From a checkpoint of a small transformer trained on Wikipedia: RMSNorm before each block, 254M tokens.
Each number is 500 + 25 x the weight over its row's rms, rounded and kept within 0 to 999. Layers, rows and columns count from 0. Numbers have three digits each. The size before them is the row's rms in percent of the matrix's.

# layer 7 MLP down, 160x640, rms 0.0968, rows 0-21, columns 384-511
094:499442503504502498516492501446476483523498529477512501447434499463520520487510534443533492478470505490501508524485477499513496430482477501512475553473543529501498503533501508440522501497481506523466512460502486480489447508531529520502476534456481490510548504523499527503472521489455505525512506556490513538529499528493528534522527526469467489522505523512538523470489516479482475505508
097:500491500552500513514482500466481505502501502453528500523481500500459465448506471466483535510488495514501559523514490500511517489489486522535529495506504514503538511496478478546479501547476548534503509488505498489502513573544538496499501525506555465492448532530543528500536517473527517490511490536484505449535501527489505428495528507492477470491487487465522497479520483504478508479473
094:501524505520501512461479502494494462517500510466472501486496518508531536462515497467458501496516460463501509492511457499561486464498523462519558526486558493499506433460496475485482501476460486491470547519545497491498474485512494471500495506501519490514507464507466475523527530487546492515502492516434551526492500512505520495490551495488475482478505476511479488496512510538478488439500
097:497486450545500513524527501444513503537501495512544500464522533477470502544513492468492513525499501496500482499484486501539501492510533509510507517461515525503489452437495491542491499507533510484485527467489459529475505540510503493500491518516531558458521473539480501529518549528477521511479453508507528521523499534523494494522482556542502528559487508488496472540536508508476506495506
098:501580487520499488470517501470492515533500495505530499482504481551487525491514510489509504428484493510501545523568497500455500536560522543489494502547449497501526470499510515521448500484499495535546478447516456470453482483548530491502484526490490514500476490502497461498431506491559477484502477499560493500531499499460481512536497495523491481485493517498507510539490481498516495505485
098:501519476507502495504530501508476531503499515499525501540484515538522508463526473495508465442518486478502491507489475500455495504501474492508502510527543473501559493490452456536534500477488487425476462554496497513492511465487480486500453470519490511493510446524530476484476514498509514531518443480457527502474500510486503495523519502512459456495498508514521498479545499511551490507474
115:499529478457499477456481498514484476503499575504527500488503499470533482486469493508479500479483495516499516506473479501487528504461465484505513532506478488499485504511480510494500499503566489491511486487493537515467467480499492500501487480470510571542526500457486496490518527491537484523497510466513514525496499524473512499451520541502505517541511531506520522504539513461500496502515
101:500512527507500489498528500529480502550499490532488501510461506509509475501458472480509552485497539534500523506509516499511500472424484449494536482485473475500460510443476487503490499516484466504501537512475522487517468490484474509499489532493555516543513504527494478543520502518461506510514504534507507429483500510525526504489494459532468477505500506570490481499452490510466492536516
096:499452509475500480495540499511542485489500522527503501520470519500507484437501499505508499515489461503500483484505501499464454477457497523528499453503449469501495487522524496522502499511461524514484480481528460509518488552446523491500517470544531459522545469495535522489512530525509512549495507543447557535492499537494450520514522478512526478528559476484490508523518481461498516505454
089:500483541453501536537505498483559494465499510523538501520532486517494453550470486505495503509507471527500513569524504498492520466494489473480459485454522529499531503504455529480483502482513489461504506505471498489511527458496517495500558486531487504449480487466463502544473510527470501491469511517493488508572502505502505456518467480451495515472519461541439511553487499486509526536518
096:501475469488500531492510500464521529464500516565469500504514487493495535514504523493508507578489539523500439500467448499512478508535542510527503453505505423499484498497510487499489500517494490473481533490523540524482461530470471453500483496457510505509524497510516493490515522526466508521512461498476541506486501483512512524505505500496480507530539495545506500530507513483464496479488
096:500510516509500500465491501500501450474501477541437500510516540458550564485474483507488467476472501498501512521503545500478517539492493520529488486528487485500536486511487489539447502474507476493499538473504493435505450579457516492500467466495467486474485542520464477435480502488434474488433503539467449479495502501519497581507502482486522487527484477494455504511497497499457486537516
096:500487496471499574517482500503554530466499492502487499499473522493529491489496524517514500538472457490500519443542522501496481510464500458516477480542482546499499502469483523531502501465461458481499507477458519496497525518512482459501476483513492440517479517490472508492507499538506527494519537526499495479491499515559493469472518518490492507515509497506520476506500529469549461465488
099:500501486497500498468511500483509498530501495491516501520500488527500524441525457481493452457494479458499527502505474500538516488474501497547450541489538514500527428483476445485498502468513477460490456474503520504513530468427533477499463497499452507478518513485488530518525473469517487490501501483480482501504501476546500522454475529444522506469532508493461517466468467497561502500489
099:499524498472500481449465501499537485479500509517503500477496524520515500496545521487520499519481484439500475522477533501560495487553501431453454508501515508499468488432472539487527500490504488515492508513494485515507501527504518515501545484496534507487500517546516458509521456491490503534510511470546505505459500470509461538543512491520480497479535525500522452469473501487481490532508
101:500506518509499479529518500445525484546500460511528499437491515504511495504483506459468484471494486532499509485492498499545502520495538523509489537487490455498493486550512523504505501470555505542501499508497468486491489494514491498499522520514468550485502469518498521511535490502570507502470511480495496536455503531522501501511505497466485461493486479513470509509515517461463481479515
092:501458491508502514509490501466499478489499480519493502486470523471536484497535470488491528521460512482502452506477472500516529494523519496506473543521494493503465514548481459500513500477527505456457487499488529544429511491489493475499490532476483509513498504494474525489489469494497504473494494468441497458514503501452530529514495498500471491498526514542513461470485480533522482470510
096:501561465503496510483485498455499486517501503472537498486482514506515501457507550517490498542497501464497481472494494501559461495482508555477536512523478510498519498520487472515507499497467512436473493543488472530508467480497544487499510534489513451488454464443472524496495478502520491500507489507502468490462499479469478474531507528525485519514522517496498473481494487522522497507502
092:502501475463498472535526500546525500460501498501477500535521494481516496490508500485476538494497442517501534526495464502524481515518476475440511547502495474501454513477506448474461500504541507508471478497491560481507531466482547501500541493473525539477572493514510496509520523542483432529514519495496484455502498488508512517497500490539516502499469516535484511532526493498515481474504
089:501496504502502469492509501544493539495500515511463500539488468485484518523489503480455518530475492548500478490508524499447515554498527519501473519498528457501477476511526435542515502540499487568494528495532522505498515484496527486502496516514554481528502525554549484495479513491498485495553482459502462532512501496511517550471552440542449483506476483505503482509502488478498525527498
094:501493534493500474494502500497472537489500467492516500504437451478464517482548487511483494538500471474500480490534518500503473506524501498503554492543509483500510489490532519506503500506504496498465487511489490532506481513510485468500480479522533485465494505501513492533489489499538513485461510497482561522538500482530465529448487490502479526449490485517503532558492520521504459437534
093:498467468498500475514523499501474486536500475446533498500522455515486499481521519491502491455485489488499521521481507499488509509483469495436533594468506520501495503506528525539467500479467476482520497474463538492497455516500520473498523497575465438504524519426499507511513481502549457504531518475507519500518500491470485569445531537508513544484503484482498493489495506490489501507538